Each number is 128 + 32 x the weight over its row's rms, rounded and kept within 0 to 255. Layers, rows and columns count from 0. Numbers have three digits each. The size before them is the row's rms in percent of the matrix's.

# layer 8 MLP down (transposed), 384x128, rms 0.61, rows 205-311, columns 0-63
077:054134112160132177117122152157131201167139112115127143150106137204109108103129117176106148134136151099067085110122067108127122130098154135112090117167162139170098116195131132111158119169099095
096:173087145140138117127142099121135164159129157121117168104052156118128158105157169100107136143142130149126114103156154118154128179151122112132156092148116103161128098086127107186057078151092140
093:129146128137155120168093156154153124117110092107175174119121149089165120138134116122199127092142151166114118216070156095106138126141083078076111140119093137115110146193136106182137098091185138
097:158111178179112190150191135098154118080111135111163136161154139121146154103116092174169155100109105142132161097084166155121091115115111181105098087157105157124154166091123129118125083124133118
094:121077154228125109146107123147085103175163123155116142153078194072142137167100148064155174085114155091120153136176144134095126124132082132165099136131125183101120130102110107173065154120059142
097:104143150193086168128065081177098141123131083144167161134148150144122126117101127128132123142115115140061178175154109144116147127162137155157075197123113125144072160168158149104092116108099166
095:136145111189116164173147112123171080135141163113120062142145075157171113137114183122131151126145084115132134161062128138057139145148163083078089093140063076100124145141106080143153141114161108
119:139142149114168136139105099105127167181095119197093114119114078088100074138090115183107094140166101148149129127120092116136137143124105092132122088190058174113178164117134131193143116150156119
099:101154143108088151096093115132053102118112134140165093091139097143106129138149097148092111143136167150133147163137110135156145131120116142138156094156094194096080086132174155172200096088077117
107:111139107177146165138168060107115144139080108143127107126193145134206083112179127097103123177109098103085112102144135108098121128151143163141094187136146141127114158081115179080141084126110114
101:118132085129130131159156145125043108146086101107137109118111193184129152092132172168055117106134146122126147127067140134104128186137132142133127044162140095151140119088157079114086136121079072
094:179099086094127080122093096099096159048133153123088058083168089119129075136130138125141142152156144105150138127153141125140154165133141081160150109132158135135129142076132132185018169145129150
106:111137125111090070101206087151139102152107124208099134166167065089134141110110149107150133118116125184100162134128108125152104126147148096113213127126159138157103080137104124128080165132130139
105:119077148110124042186119129148124135168111100159138135119119057077053106114107127128143121104179130112106132216113152148123102150118115089118151169107138101102135210146079145201095146139128144
114:151124077142091182083126135069105179120040123113136110122159185208130140085105159129091138103102157103107156096087154178103108154152127120122087124183064146121089098077055124097164129129115102
107:088113154061122141225151171081139151117085157179104076154147139125125066196130101154183114093122126158157152121184087125150141078139098156088163118103135155174124133077116167121140122129074138
105:106134128138144096094093138087175100108104121117164174139139123127150143115134144183095139118099143137098161232136121077076150143070167171065088122150159144096112163177146075069156111089099155
100:173149166071140129066131134130137131153160157127129142098102094122160126141139176181105121220106128140115080217153128044115102157097157159091136146157135117103130128092133097099114084122139124
091:146122131105112065147156138170091047191107137167110153145122006148101165168133153134126156137156098091150106049118135096161113134136124144133156075146102111143135104139114119165109172136106127
109:092105122147134118085159137066105182169099137175067127101121092151157151135080118157117109121137109200101119140128109118149156080099162105142109123111128159138135189153140143130126125144123150
108:133120118170136114150149140095143108090153104144090069137159172074184087117103051144119133141142129085184058240135135103158115102140109129124144132084081068173159157154165171112120177107121125
112:163126136092116188120137149053130140171098130109180089122127122156117074140106117158148169111162151155138170126155112123154125117098167131111143112151134181154157196071100133129198161149058108
103:084140117206133147128124098109157090077101052096157110155124136132113130118118151094111132103114161157140145198068175148166153144130135125121107143078142165161170103104096130124095112091102130
088:176095055088130091114103145131132219096098137092096154136150154143125118146163136098071149146102147121114118155168143117150135160098084107157159116103083122101086120081158121145108160119111086
109:102158146110141123085095095114126116114110109130095170143086192129130111173114128125125092142137144110122099078137121081155175119105079141121130197111143159118217189143130123125127118130123146
086:187136111085128164128082143128097107061147117141066119091126138153174136088120100115101131062165158142133162146143118166125160194101113111176164168123107141093154136182131168100139208097155109
099:119110194215125101166117086130187129148130122182145110052109137074166098115076169123139141102123115147145086111140198090081123150186157119115139162097061124150102165136071068127099139138149168
108:137210112080119129132157128103137083167136137155110123153142117082148156122087196162114148095137120108137137076143164135205069195187153126100071106138134081163096217088125109111067102115131117
095:121118114173156089183188162163105164115124118063147111159155148134124085125165114149147152118135122151115109031095176119146124149163077093123139123117147146101155115141155148187074084101144179
112:124134153126125169096099124128132155141104138157160139092133110119126147176170119103079076163053108174098145125116140197100117161082129073099142080135164166097131141097083106075234171082106094
095:160118208177097131134114071094178121129089127158085129114128146153212133118110149092127131104104127141138150139102125133068161095088150125139080194148126101122142127096110086140131213147112124
104:133143147098169165103173141118134078078105104122105145164130131116148076129089104170148111082135120165161145198066114126118149153152118133109105180114140123099099079152133165155114092182149121
099:134138186144137158112117076084127137125176121079126149147123193156137139141085132128153135135096132177150156225109101128086072112161136125126080172151123097139087198206108097105144139151165112
105:203136124104140130120117188144132121153132129112148117135076122160095134134102129108149096118083117139086133100122154150118152186137123107105148137163173150087114122196100147142104163143197128
100:098133127090114117141155112104112134134117143111139095167134183151169150137132159127125154106069003157087156106135184164148086107095107174174179151099151183151131137143116168108146117162139119
104:109089129128117122177147123154155135123073085087145064151149188120097203121083134049158103195136100114178123057141128158131127123135131138144123143158058146126183115069086178133129129116172165
092:101151146187170081099119109108172134111156094102102115155123070123122086145133086158169125147115073110102178152159122108102060087075133131102128048153147172141133144161153137136136160137064118
099:119149151158143130083173162144149142130084096097150146141094055124196115075135124157126134176126168110108151139105076083162130105080166155158131115092152106172135177174200134143128150119156119
096:153078093181119119130177067047090140129114159104117140058122174089129097136164186140149188124179162117119180180174114108120175157109118135147105132134127125101132086104128091132142183139088120
092:160123148080130085131108149114155115137049126158106106107170134117129130111136139074118089152219096152081153123141201114133114155119162126099129129141098100100139117192140101092119165097153123
098:103130149144125141147146109158121122135148148135161079124149045120083130169157149132114113129095114148135095122130081106152133167143164143102169120148096123126113122185157130087111157136115162
099:123156059143114136187123106133125176166115082093158091139129144150103132114139103114154147143121127107091112185107108213115114129142083091155111145044160077127156096133123132126129122079058110
096:134114173157110129067140130070133145157079134137109158100121118140092147139137129115100077081115144150132111147094137147120164128179125116092136170054098079203144109206121140143073116139106117
096:155137112159133169104155068072175204104174127064137094197172169126161170164179114110160156117126143142102150091093058091118124109139123161127145114106191155172158168126105141099155089113097141
098:126111158148105133116093105159124132116111090125133133185149177119102139190149094119144200088124133153084113194155163146165113092139104148135080051099185160091118136116157156134088099147161058
102:098112101123084094157152126130127141133139171112193130100114185134085195121131193091123157101102075163079151110141099156114157147131125166106130143145103157184110114125118176136149132123106112
096:103157117108116056121154159122172131152162184101088096110146148079061114190161081133162140138118120182115089159203115131157144156106126121076110046151137132105082165204154213153157140092121133
109:121133155200156153139068123125170141127113146151131083055126095154104165173114114094154148147130133095125157098103153164131119131082148081127093118130132180187104136084047104113226138109084156
103:124096116121165114168069129136133189079081111123186114109126129087128162124103122111141104114105128108122143111140159170151068100106131111112106125104156170083146152153102165190161130121118147
102:125112131140119111161083118126145111101152157095126119131104098131122068164072112148163139132107161087171122145088133104148076123173148106143123110135099121118138167179110178132197141124129111
112:150170175123152087114067154096110152122118132144103144105103069111123126087138125128165129117116129111127185163110144145154120138092183155105112159123150000075090137148224085084157115160179120
100:109124112090082132161130174070152121120153146162174120148127162085102154147104083139148138092097135084135124169072145098159110150082132153112165094054178143119162166171100136083172131105096087
096:129162122119107131121085175160115130146127108123121107150130119083143109164150109164114114168115146120084063179068066157117091118088147126182123153134128111174094042087075119120199136126090171
085:064095115141157100160153181100184147084146104115135079141152105153113100111190094112158091126202118111118151154087095047160123079102163154112139121178149151088168099109106136123195170116162107
100:130136187174151129134137135142068163141110154143094076151177215135072165133142087141100136091162114088151139124153109097180093092100131180137106127213097146104123111136099113101150178155153116
090:159111143185118115090095104150136141128074079098151076144124154142124105119169170110179191060133181117149152150094166173125147094086101081161075109141156159067117116130037124190148121136097105
100:103095117183122092165146144157105110155124147141170128139106064135110172128147165131152146164087143055117122152123145083114179141142104061181123167110110145114206116158095154119076143102118095
088:072184121151133154130101162094097133075127150082156099195154131136145118106090133144128133197046145174118155121136096104176113160139193154103131163159170183172124089124132178094148149129138103
096:120149122089141090129166094062123144153138129122069221081152131108103079164149125140138107079146127128154131180086135136080136120185122124191101172188086155154114105185203150058128118160136165
106:156158190133057148100164081117100094115069142128132097127157159110159123114067156169103121174082150105127170108166165107158111090163112111118070096104115141073166108094101148133114170171136085
092:122142153110125059114141118140165166134121125154114151113124163145103149124124134047079140128177110106098171100132135128102157146120118151064100151199116118120137164129132118138122128139178136
095:116164138122136053127208122122107178126183102092124124121185122035115176131152125128108056169189139090093099126156120101126134108128144130186131171177120100108198112114126152143091097164164101
105:127192053098109107135161129125172147131107115166131119162161130163106135140146157180137137054121102101104172136110098132145124196094100117105127104105158142171143141162127140145083128184071183
094:136131145230123114159134135077052128106148150127122087161198114089148146083099097102150143119110122080115139116163104140149119153166140079141079078116130082102141030090125155113153147160146145
111:146124084178108172069132155121151191083169121145118175091114130154174108104149163098083140085145134143099137162134165060099140068173179176134140114143153085143122111174166114156177081126129135
106:153100126097131162150110080189132168131092090172135058219105103144144145169089158123161142137149082121109076165040132163140150150140124129108148110161099153100119110173152168142118141084141145
095:101061099108107143171071125148113090167110117136141104118173174095115154135149117088108167157119158091124147118090104084143135137083138119193099111130184173145094115143092139103113140083164091
099:195139142096139146140125165199134127112105097131163078060117120133116103101147166076109102154076164112123073122145158113171147129099109125087134148146052088106135152172135105184135136159142142
112:185124126096149169096151154105111148142137178064093120158155218151172125173104177131181149118081120087121123108148184122112083110127137099129167160138127161112153150152068094136117126139139078
103:106132082134063133133168080124124116092107026117095113154138144122143168106229143098137146140086107156077115144146137107053150105122058137113100121097107112091156142130149134116156115142128152
107:105094132110119106171080193102128066162078097156153172144170150145161150056173130137131130142155128091142128136150157174096146150130117142121106093076148150091152192138109137149151135124146169
112:078140168104130139080066138145071108131124127123146163044092091091119143104140134142114123145129150165103140167146115118170122168158150113122153116171056119075069040113153155124068154144160146
106:178126108091159121115132123122170177157095145120091155077147115091167143133113121139141181143146159129098140081147142083115147082128145085102112095145099183093140137090110132111160180115125107
108:114092124184112141192091160131102107117148137140106140117164155097042090094106137144158123145155108126147150096128137103144201114200127170093095129127114111131157178127133109150128135143131080
103:188133069114136205101078138101135117103141111092133097111173094108119044083126100097096138181124117174107136198198127095145103083128161106152128174121111097149107072067167177155056103154127143
100:141187193113086133118175160163138087143195121076177189136114080174092130175100096164105126085119151150132154122158114171160145077133126128150099136048127164143177128185137138123072137122123140
109:150095097120135166145111123131105086127171175156192115132171132151093126161167167132104083110120109125101058168120074127050131187183089119076152094115122092088108116200078138096058129119118164
086:117158133112147096109138141123120121123170086099097178126144163128092086131132106120199141173145112141133126153181099113118091142198143132121114112148158137160133094126164145160106126182161136
097:148115096106098221125077143158144110097101105157166189144155143152138189127068167123167149121117100134111076148105158132145125084150123139130139101062129160094144034150162110141149146155105179
111:073133097075116117137162127122102138094122175077193102108099172131132125133106104165200106141135151119178138164135095130175093177157140106106148085115110097153120081051183128123070104132108163
111:140135147085149145177136126132122126125118103134111067118086154083124139084121069142160170118187088103161154143087178057153132100075081115117129151152123179137149221118108129096144145129170101
092:122088157122121121101148121147139128076171157110167131136096093097146157157134114140176099117117101144140120098153087096087153091165161169110040150119138090131103096131180117146141116101194102
097:111122089132169126143114129063139150125185151083079110170174077170144083157178173097163149121172149147128208123088101123160097098152151097157132136173175107130104127142160147125177120120175099
104:136176164091148121089067121152136093078053163092114126102139234148128177144092152100062092157141129148117120031171130105153122087144147123106123105115130155111148124163121118143140100137182136
094:159140132091139100112126113173115141115146136065105171139123171059126091158131094170109116151151159069100132152084055140094119182153085143118143127031158050179110138177147107153091147114159158
095:153109125086115136153190074152065085148123129116079165181077012154150115208119117141162162147161096101128113114112133179127154135135127122141164080138156121064113168132094129161098124208137135
101:181132130131080091085056128094103114127137119104153102100125146085178134044142138075113121124125128147164166094135148110075140082145144136140117164158104167135114151193142113121088102137090109
102:137106163123119130118061078149110098143136101111191149116101119099123148137140138253069120148115146104114146088093132103061127135154133118146082137061133117115132152109123088097181132115159177
103:186156135161111138119188128140061096173180135110058155107148105124142159118193133150110136118121054174132102090145123082152123136135064155132094100155098092153116116127146163101068115132064149
095:139123068067105129134104103179140136056149164149136149128130118154132194171117135054136145133149111095118122087162122141171145169134161111076131094080140148109129150143083150197142119093160086
107:163132132124169111136141120072134162116125109097077132109128109134161122110191087136103148156162122155148166100120171132041138107107123169086191128151179081078103125054115133137107095123092099
091:095116161109140167121148162198116231148109142172171055127141079126164131117083196114159123147128149129120104212108139135118101146124120092102114157160125108069165153126131159150120122087149087
102:118095159153110113187113093107126099131152141122101153173127122111105099100160058135120099113147130101207114133163173151108187144131154101093126118085074117083136130104094169090076131121069162
093:159156130070125078172170095154176204103136068169095134130127090077161131157111088092111104114109144158088140100088132117158132107139145136129095111129078135104102104161128118099156073127149118
096:155123144146086084092182186142116096138173131107100117138091084098136135095138095107142126194120143079149149126162157108159060157150125068117167079180097124154125124155130134190153182152145134
119:143101042123136129129075086153120089103126116123093151118102241133156140142176061114171166148156151127126125138141107138152136114128124090149128121110153104142137130100174138132133074081132118
096:131108160140121061135146203146146119149125101118151117156125017156149143123127098128143087132147110105159091128104082102077107097161122157140176105122098171136116098133181130101092157124122136
098:111109137162162095173183128101092090167108138112123122105148098139103077099087123162143109132149111095124208129212092138119145117143126185095045151113117113131151101078106073109086152137129152
109:182103125162152115143088122117121195083134176175160156164146188106101103093125133143155151088148152124149204133155154122165090145166136132156107145150158182098072085094064125136143158080099087
094:116117086136077158111087128138147142157050104151126157176165111148101161137072122149079090154109114176069098107193095157097109114162088173153069072123133184095130118093132137107092153108133109
095:114178124114136085160071127110141156106120114144114176126154163156171174140112142147151123096148084086136185150138114065153176134115123110128140095115085131091152108096100105073122148120174162
110:103179136163133062136174196142114085159154112126107132133134157166117152136152148145150117123117103135201162081127100124158151115116120151156155142141150125137131105091159151105103185071074149
108:119157175184162070127089174167105067136138136125078127110139127137076117095106126151075116163102151177179139132150161120109109112167125098154099113118155085084055065109165101091099119180133127
093:183091097050121133183172131118127123151108204088101085139131119137141110115097179121187120167094066143113130152110097130142119114080078179086180116145177162173114124159153132148125115107137136
091:143134097101163144119125137122119160119161157140136152150147000105106064173160230137150152107149113143108169157132117142097138098082119093106156121130148120116086124139124122154093136171070143
107:067080255114143097087064109154124130123107066184123174131103205144095154122148132155131073110209124127102137149105106156174172121118089098128123117130128142058134160153118124158111100133106123
102:124137122123154111124081063122109129121139122150133142087149238153087166119102095143081083109151127145129146087093148106148132137148083137130100121141127153200183132154104081117127141103142127
# layer 8 MLP up, 384x128, rms 0.34, rows 206-312, columns 0-63
092:124112141149140147079094136130126200158105211189191115139170144146168144096135067095156172148139137124155083061152121142186082133129182162125122102131129140056124099090121105116134154097120090
100:152100134108141118108112134139146114165016139119178127052087140121112126199154112105182121085133168146154135144136141120123156134110096090069168173111161125108105144148157107159073096115152178
095:171119134182172188101142135149119153126152177120159130081150155181137106102087132128139127137095126151168107116131096093164116124152016140077088192126134128148102120177128143149144144119064151
099:145163083117122126126128157101079108088080099104125118106098145100164087090113117195126131081188117140151147111089134150101107115107146112097049087163200167138120145179091134171170117146190083
100:164158132167172125143118084066125104088102124154102187131116115201111103142139157124124127075136116186159146131115113175112143122098153098150138097128148073159044129107173147035061095120115166
100:078055130088135186159149145098066152139126140182136139094130131110121112118143077065145139132128140177145128087143160099204115092094140130148172105176126099167049162209137192146128136133096157
111:108169096147151091171084152111166165187104090167101111147140125146090168156155109123114131037128127097111099090118097151126094127086165144066116202145112139119138174145135158144139050151122112
106:167104139092134177139156155159134161122119147068088145091131140134087077137152110124145178115180149159161156145094179137144111118145133089145108081123175099109093167153086086146145131130056139
107:030108099099127138151150157099132099138119162096174128129106148128161105161204086094120157125223188136116144180075158133152093140135157149075182074109150100131099109107172125140131131157079142
103:158155123098146099156128204126081116122067204114103137109110166141124173065102082132096103084114190122151169151130107152144094133163038138117141182133131117146132137141126131112107102193110213
093:155149130091177082120170145099099189125122126118182157126110105107109040112181140134116061144144103113084119145102066096118205115114200162145140137112132142141129122088082114119088178151117136
103:127113126146121130151139128095179082144144137106131171077137145089130121102133129127109122159135096144206091140109198095120155144117157100073161147117123137105067138129141151143159197084083142
114:082160112113130141152135159153113160085121153188071098108134113129073157087136112128055109106203130138129107206107142147166134146074108116130098197125178116089182124126057144148119105228136157
106:099118073193134105138154120128135126123161121157084160154145177200108169079118152171106120128129137142133165122069071198130073100160141139157094165141136091083095083102117137141144078172193122
104:067170099100107140144150105098120178136066092141131120139113174159131110200069148200159121087124121116148166116147132168087123109095113136106060168118133178162153181173152199080146130141152091
108:161140126133098105092085139081133126132139146115076119123108177144138118120110117068095147121123181176104138129168096140047111156053170196105172115134221118165132148176084093054126169124072166
100:103164091131129112078093164107104175167120107080134119105182154180140098090142145128122231151126130141128151207148130100106160150104137095137170155121119155143116188133100136119104112102144142
097:142151156130088134135144156104157141102122130180135053134173119117046088147148134177130128100058164167091168093123160122153109167131184109159076151153161091136150137129147111157106110142098102
116:079165101105163095131178121123162171133135113183149171085154162148096080161088069118122132063107116200042106201163143162106178143098082138128110130121101065143186159107111168142159124162180077
121:129071100133102098157197140108143140142054163170103108115113140068108163125158089104121120140133148107131102203156152112122183091136179107147112129144106118180183136129072116142090126205157121
108:181110088119177107103171147143137117137132105082091132061125147190108128102134158118151163086101145107107164140127064168088120101112119116099132143116130141163185178112100130128146169116144016
100:186125108174143173148124119100101137140074092102122155094045122151125102066122141154140083136182173191119154102198119152139191159092132105118169145148130121134138088151114130155087150105135116
091:209130116092134133134188137145101121140124120102133112233125136119183145129126124076071135168113070174151135145161077126130132149161118159138110084171196090151133116134157096092124098101100172
115:111124150187074087125125153088104172118103119150136180052082143171149115135097107135067105096085115099150164101135146156103180117123160115137118199137071158123119095122155150141130149138125140
076:134191137177173130138128139101180092139129079094100135154159093137086177153159134118126129170117132081087078114106130080183077146130093135112174131138099085092122152120143184161147084131116148
096:174122131110169127203135126122120107096080159072081105121157131126086120171100178109118126161170182152135152120127141064097135135064144130095187117133126151124117157158114103153131168187064130
111:197190124181100099153100119108131110154074186116108157159130156145153131107121100135173147052144131162065181084124136125072127133096101165142143159128155149072140133139125084101067090133097207
110:160144105131155141192112110098119139096046071112088107183171149092130189150111138132186141121170150155095144213080115101144100200117103068105154104150148152129173145119113133078176137177093112
105:127151145095149099129122134134134143117136207131178139140108120091144171158103142132104082099111121114073166122137136118118081177152060070124144102136128129117160123136114130128121165120129155
091:190109123165153185116118154159126112147129147202173109097115158121100120045139133181119127086159051101146110199159112043157091148062172102174108125141116137155174115150110161101165131100077142
107:160141087160079108105163129136142100112143140118117176125106120169070097188125167128180169068139115162132092151117064165092163120109179140113132137203114126082120087120115150115110099156132162
100:095145127121104168102154152079188102073093186132101159156087162139168079171137144096085114108142111100109143144161159114124103221145140135111130094159179148155144122073180146127143151102149122
090:123173094142135212081085141172146136084122166124150109125129212147083120073093160196062159137168121144129085159168108126132145157134151106100137178102124160156109143127157135125083072078110156
105:133132106082121172092158141077094101142035156117161182103084159116101168133147109186126106129140120107137228114103162102125177102160137117142189133170169094124157130147134134092170079140149142
108:187124144088133176138157163113126171109057126125100118083136147135107072177119148105200112137107170141177116162095069105131084137159141116111149099115121141145100160119134095114137124172099126
108:104130109159147152144202153075185144140106120096097154114156135171075140103187126102072143120110156146095187089133103108135117117105166113067102141171166109116109137172067144096166127050078141
105:100132140151099111096206102131103133158147065166117160133117095144130130178176104150097109118110164081150124163085122121138194142108089156210130187174128105092160177165167122096136140116115048
093:106170102112137090141152173143141110120106108106123159152157126133101201088148105128029139077105102113171119143156155102148120119134145122123092186150118058146139106187174148144128046115097125
089:156141101087151123081084124161211084177119104116070139093205150157134141129071090230107131183157102095138174070107140105160100123144109128124151124191130110086079155133117111161175131133105122
088:119149142127144123138139128134144106092073138191108118126165160109064151165142190148074082132104128178040126119133089148117152118128136161167133121134092166099060069090083142164188118201136125
098:160141110091103175131100137129126156136133177127145096154135110134107100136201072126103157112100141093130154153108064143103094135142082093151133118109140090111094095110129133060126159053067131
092:114126119141115163167071114113088138138205144180085130150129103108141107129071147173086144098098170068102169138145145104112107110081134100110126127150128158089209134058166186158192109129124117
094:123186090112138133121161118140179089121107122080162117124095156173074075125110116084147174088164127137109171073141096168110168102113110077136135133087127142148157089134144165051196141087135159
103:163114127123175127102164153123130090098127062106113147113085177205163051111186155103156153146144178109155115158136126152163152209084123083109126188154089087136106102155133155091133162142146092
096:103065105109093136179121138114084179130086155098136127116072083147127122156090156149100159112198092152102179153151142110110138184137150160110180146140104095110094099170166151132101204133083151
092:133133112104110106168158149125161139146115145088094125102079170194155185091190124114163141108080153177168141152088076133122171086161148108151105162156092123128156134154164129081159115107136079
101:148156137110169112092092155133131144130105131099139145113122138079137204116099135170108118121178080086169126139167092101080140162112095121137119110127161167163063088131119109131082196128113147
103:115132081154116138173148158139134199056150146091091147130125161166141160098157090125095127155106108178101107119108141119130143116134124120123144137134101119141169113144090175143136173114133141
109:117130106137138167092100168140134141122105097191119121173138142091115133129128084104154111135152144160047120123119164185157096161153099115099132106135121129155187131171086114140146167082092101
107:221108109143176156203050124107117111163156142145109185134136134130161169126101124116124104138091118113109159168098121153141128116076126156112117111169092093102124169164130097103071146169146082
099:094135122096111238087086183120111175105078152199157150156090193089097100142050086131106086143106153154149178137094128125103055112092132126120193151122126143121132106147110092157115078150107131
088:173094067127099155174145127126117157151121100141133097145077143085186095170127161186136139083123144132097140096140118110164192160135150193112113119166130124097150073162152131195177155106105122
081:119127100087020165134156132167087061147111153135111110105077089151165147157086139154117197119108141182099123131168145196141170133142130135121174118142158179120073169115115122133075088185072084
101:131160159083166103110118167163097180110131116102117176140122143172099120192105169139109109136157137160140150172117138083112196115141156113163101137160084157090171127156165058115115155124157141
099:127115130142095159122087139168120153111122173134141159183123141199136126153139079134093077087138143067084177120077173135061122107103118055066165089156185109158152073144103108134113171083142124
103:130143101104116130155109109000173148151135118105105159104137167150161086147175144139128175139113172111121069116093107120085149148131151125153086127131194122084144164134160159161112137119145102
097:120107102151147124113072158118167156157091137112090131127046148140107131159183121184179161104111154081163098106119204114109179173161126091188138098114161131128153148078105080155119133089113103
099:130142125106080087138122148095084128161115142150131076096136143149122062178141164068132117136155155127173103100127141099072168136134127104094172108129126182163081092144142079203124104104132132
106:131124154073137155134156165167140141113157138196094107059070140126104126127147161103121144143146176165170146094121101087147115118100163121061131139133139109073116105142074108165101234133092136
101:151142127100138108170100180103098169113052077180104148105143121101104131147196146146119122118169141105102164124105068117096159176091066138050119116189117102092138142181118102102110149185119162
105:095162110109088143118145108069193153184093125113053192074121178145092153154064109178178175109156112136142160148175111058089092081176161067087177147158118163132168127131123149119106105172172129
102:133108066062162145150134135138184137077136101135144179117091111197140126129063128137123122092089187139135132174067101150154137170072143102090151123100137114118134114108123165159131128108142142
098:164087115108107105140116166107106144141121102123131146123143172136151142103151061087145078192212126139111151154161162180116128175117135144112136043104144111079141107079130164163156156087087069
110:109109129086141161090085146106189178130144087108146104109110136158125125081203135129094148083189170191128109143123179101096156112166097172089127137138159118114113102175145163107144131107185107
104:107158125094095171039145181170104172146094124132119125121135108090149204114155119099126104143161119156078098136108108148185088115138102124162113102137119086163128120146126087119097088161112187
100:094056107132082116172146134169162107139125081117132130081152180120113152117139166061098156124075138091141136101129060089140168122115176081103087155115197103098171071146132148097177142129158154
089:095123163091105210117079152151081168169181122138136127176078149140127063085148096134086101185178203139137156123120084111072099165157163066136124149151051120120155143192081111116130092096172143
112:194149128148138166184141152141116119194122103167166182117096160166102138096075150141132124117113124112163113089101103138090064113157144147152149124139163079079116121159108088180127150158133081
100:123105082120038202064158090071105155106116119174149092119160170122083079101185104135150088099127172171104141180133148098154142150107143175072140133143129143143115144144158107097080128144106125
112:097117128134080113128112134067121155166111204140128101069131125171119143108168178091148110137147125118155188190165144112070144176078147128102112149131132077137101155101154146128081162076132103
111:069135104104124107146107131133072148164082078077140111099082100159101170052093189125104136138104090141104163173131089128121116089113160191225148112152148148047095144144076086051121132154102135
111:118207125152156168164147096152164163122131114116170117103121167197095069112140136115109118135139109100122155148100122159111127153158066126141068153189157144096119137136098118095150188046136069
111:121158083154116093114109162083115133110149102160131171172133138130172146149141094133060100119073142076130162150117165200094122137133128090127174138148126112122126097133132184115139102092133121
111:149077091136125124114103154126135145111134136114133119132155156192087129099207099224131116107183148145141167134148119096107103118096118071169188102116107149089117092121121097156107147171087075
098:154156193064130105093115139118117152098127131130116129107095135120095161093098132167160080129146147160114157099123109074159141181176154118181222097108171151125145133164137084138100223125103157
103:066078119110144195072119154161166198137114102138110156139129127084125125115198095087141139093138141158147140122084143105095129155154107126106102187175124149090108070142058164113122148146097120
106:108098103144115074114118107154082186121121132171075123133155129152118110153167092169110143179173140118101125178141102028143144149095172095118097108208141113180146117160135171153171113100124071
102:146138155090156132102165164098179149184078204170147108114075104153163150070154115080095037130161108159084138114095155200146122182108149105135171117121134147176141114110088147103111186092096141
117:106152086168099132141169124145121133061178057108131104143116167209127125124116120156086108142141180060160143123151179167105159172136148126147111117143113166094180069125108146040060174122088095
105:166150102121141121150114182153128109132092163110132098065134139173106167159095155143093135119115107102070102147054120167194111141169111103095128181161128108114178132127045082138114112178165091
090:159084118118192176166135124062100175178093175121188081138072134093188136139056149119079125152138134107102166093155111098111088139074134173104154121136128138167082085116106138123134070071092099
093:137250092150106164136106171118141100130137126189144104126129092103106145122112168128122138107133082141114157095104137165205167163142159130086146116147191147124137108116079133124128128128107119
109:164143120063181091098153136100178169154113174050115102128061137186138172131129154151061131131132101117109134063138121091166126096089140098113126065166167157102172082174125151136140210102177123
103:129193089125181204136095149164129140103121105131119133120113163124082128148141119143083103134171122191113154155137121156067151144182113080097085126091136074174058149146162133098112118037065148
096:064131114103133122110150082129164194075100146155167143137141105110101173150173064196150155094133168152097086087130142124118123160082131111100121088159119161113103158096145047118132197103135141
097:122133120085073163112141125108123104091121095220135124171136151137140123154104070138122105166114171188145153145152126129087092109095120127088125169121111146164187142128127122144119150106097107
100:102091123170147127155078134135148196083106124111125129074196167125115139069134139124092132145038112115126182149113151107109148096112115112110162109123121112164109145174169122156121160133200144
106:154136164105109120079116137136131137196110064168179162095149177114179153144132146083124113123145096086126152181103121102050095112174120087144131113123113153099131149113133128073085164154101125
090:157089079076159081126111100137138122175119164155194162149095134149169171112126083079141115144151158079102095087169106110136077207146135103148167047146130102070154129170107089136126145154123124
102:146157124099158118089124206084108162085159174046158096115157127127102111133098119182121098164116069156154136151141139104124147130130168082152171105118111108106139031137122113167191170099111143
091:122117102134135152106184138155110207214128060164171105147111164159091111139127152110132141168096083138098069143145100112082135118101115106162142116149158125089094073194145102097185149077098191
104:076145136138127094108080108191096125094076187170109075134145132131085111168164125140139164099138129096145181083145130093163089157125163142175104143170187061143101111054139158151068199098157117
099:122115123077122078148121157142111189172130084177126139135150137120137050050113134138101031115101176173120122128151121094136088137168135117101134112107073139154130101174114096118145115125130113
092:117127142155135145152160093151118104124123089102074088104087115201128110088177084143154055124093135137137184136133167160100182127144156124127148208125158106147121100184135114126117136171098132
109:129118099096129084143099165111144183080146134157181166114139147134118169126096153105146088105135109150154182113163133110137155132141139201080094147163144075071145146182102090076167110156142148
100:146101144182108162130137177108146081112167106097147137098081152146109106111168103129121138177169126054145152129138154145173145112098076073170129129111185127116111162132092088165144154167112097
099:165100101116101143089114118120100191155071084128137111195139110116138108106140114135131063108109098145153147114107059168065122160153190091152090186154123139109088133181125124121161124187105099
109:129140128119093129093068115115071143100083192167173139108079096132130117102143151187078106105209101115151202150098109177155121150116111123173187215129149139125143071148086104137086143145163092
090:074164124065046121133087082076164140135101152142102135089118136121101087170110146128146135138069053121127168143186114179146091125120129156175167151126143083098178106117071155059153149078112075
094:099101110154165163125139147191134117118111118137178182153107146168101122151088125116167116171147124117136171208069048151191120124116086122122111157133139123085160134138129074134127137119120085
107:104149147165144100141149137095132164104147100178109163106136164139143098147105166020078071086167175155155115100085107138105099058152117194107147128111091133128152094189146112091128144149129118
114:088140127139139154129146135120146109092158161182078172177139175142145130115161164089012141116087126086151132168117155189109091090073153102105137207144088045080126144123135088136145151108090145
097:105102128177151144138119165138073112153128154170126147164086175143141114089121094109045054118094154099056126135134112159039123129085145163150135127137149112130149140131161133174142141099119092
091:128154109152094099112116138131168112146100147148065138139074112125135077141109196131143140098141119128088152172148114153122124131124101090098147188136165163119148048189175121137127095146152126
100:156121086102146141137062148064049100087142112138138119083086129148113175113141150157161103113132136169135117152189114064110085147152089144110174101144112131092144136086083153081088156159126164
089:075149145109124104139202152112075142175148117138065109137101108100124102159141109138167167081123181178141135165129118131149142132189131075109155128151142072098101156088128150115100103144090095
113:114066127079108153054161157125107152129142118141076167116154134191151156162137107121139165060136101106145179110157154164088100168143120141160140097159148092101142126127085114087104126162146190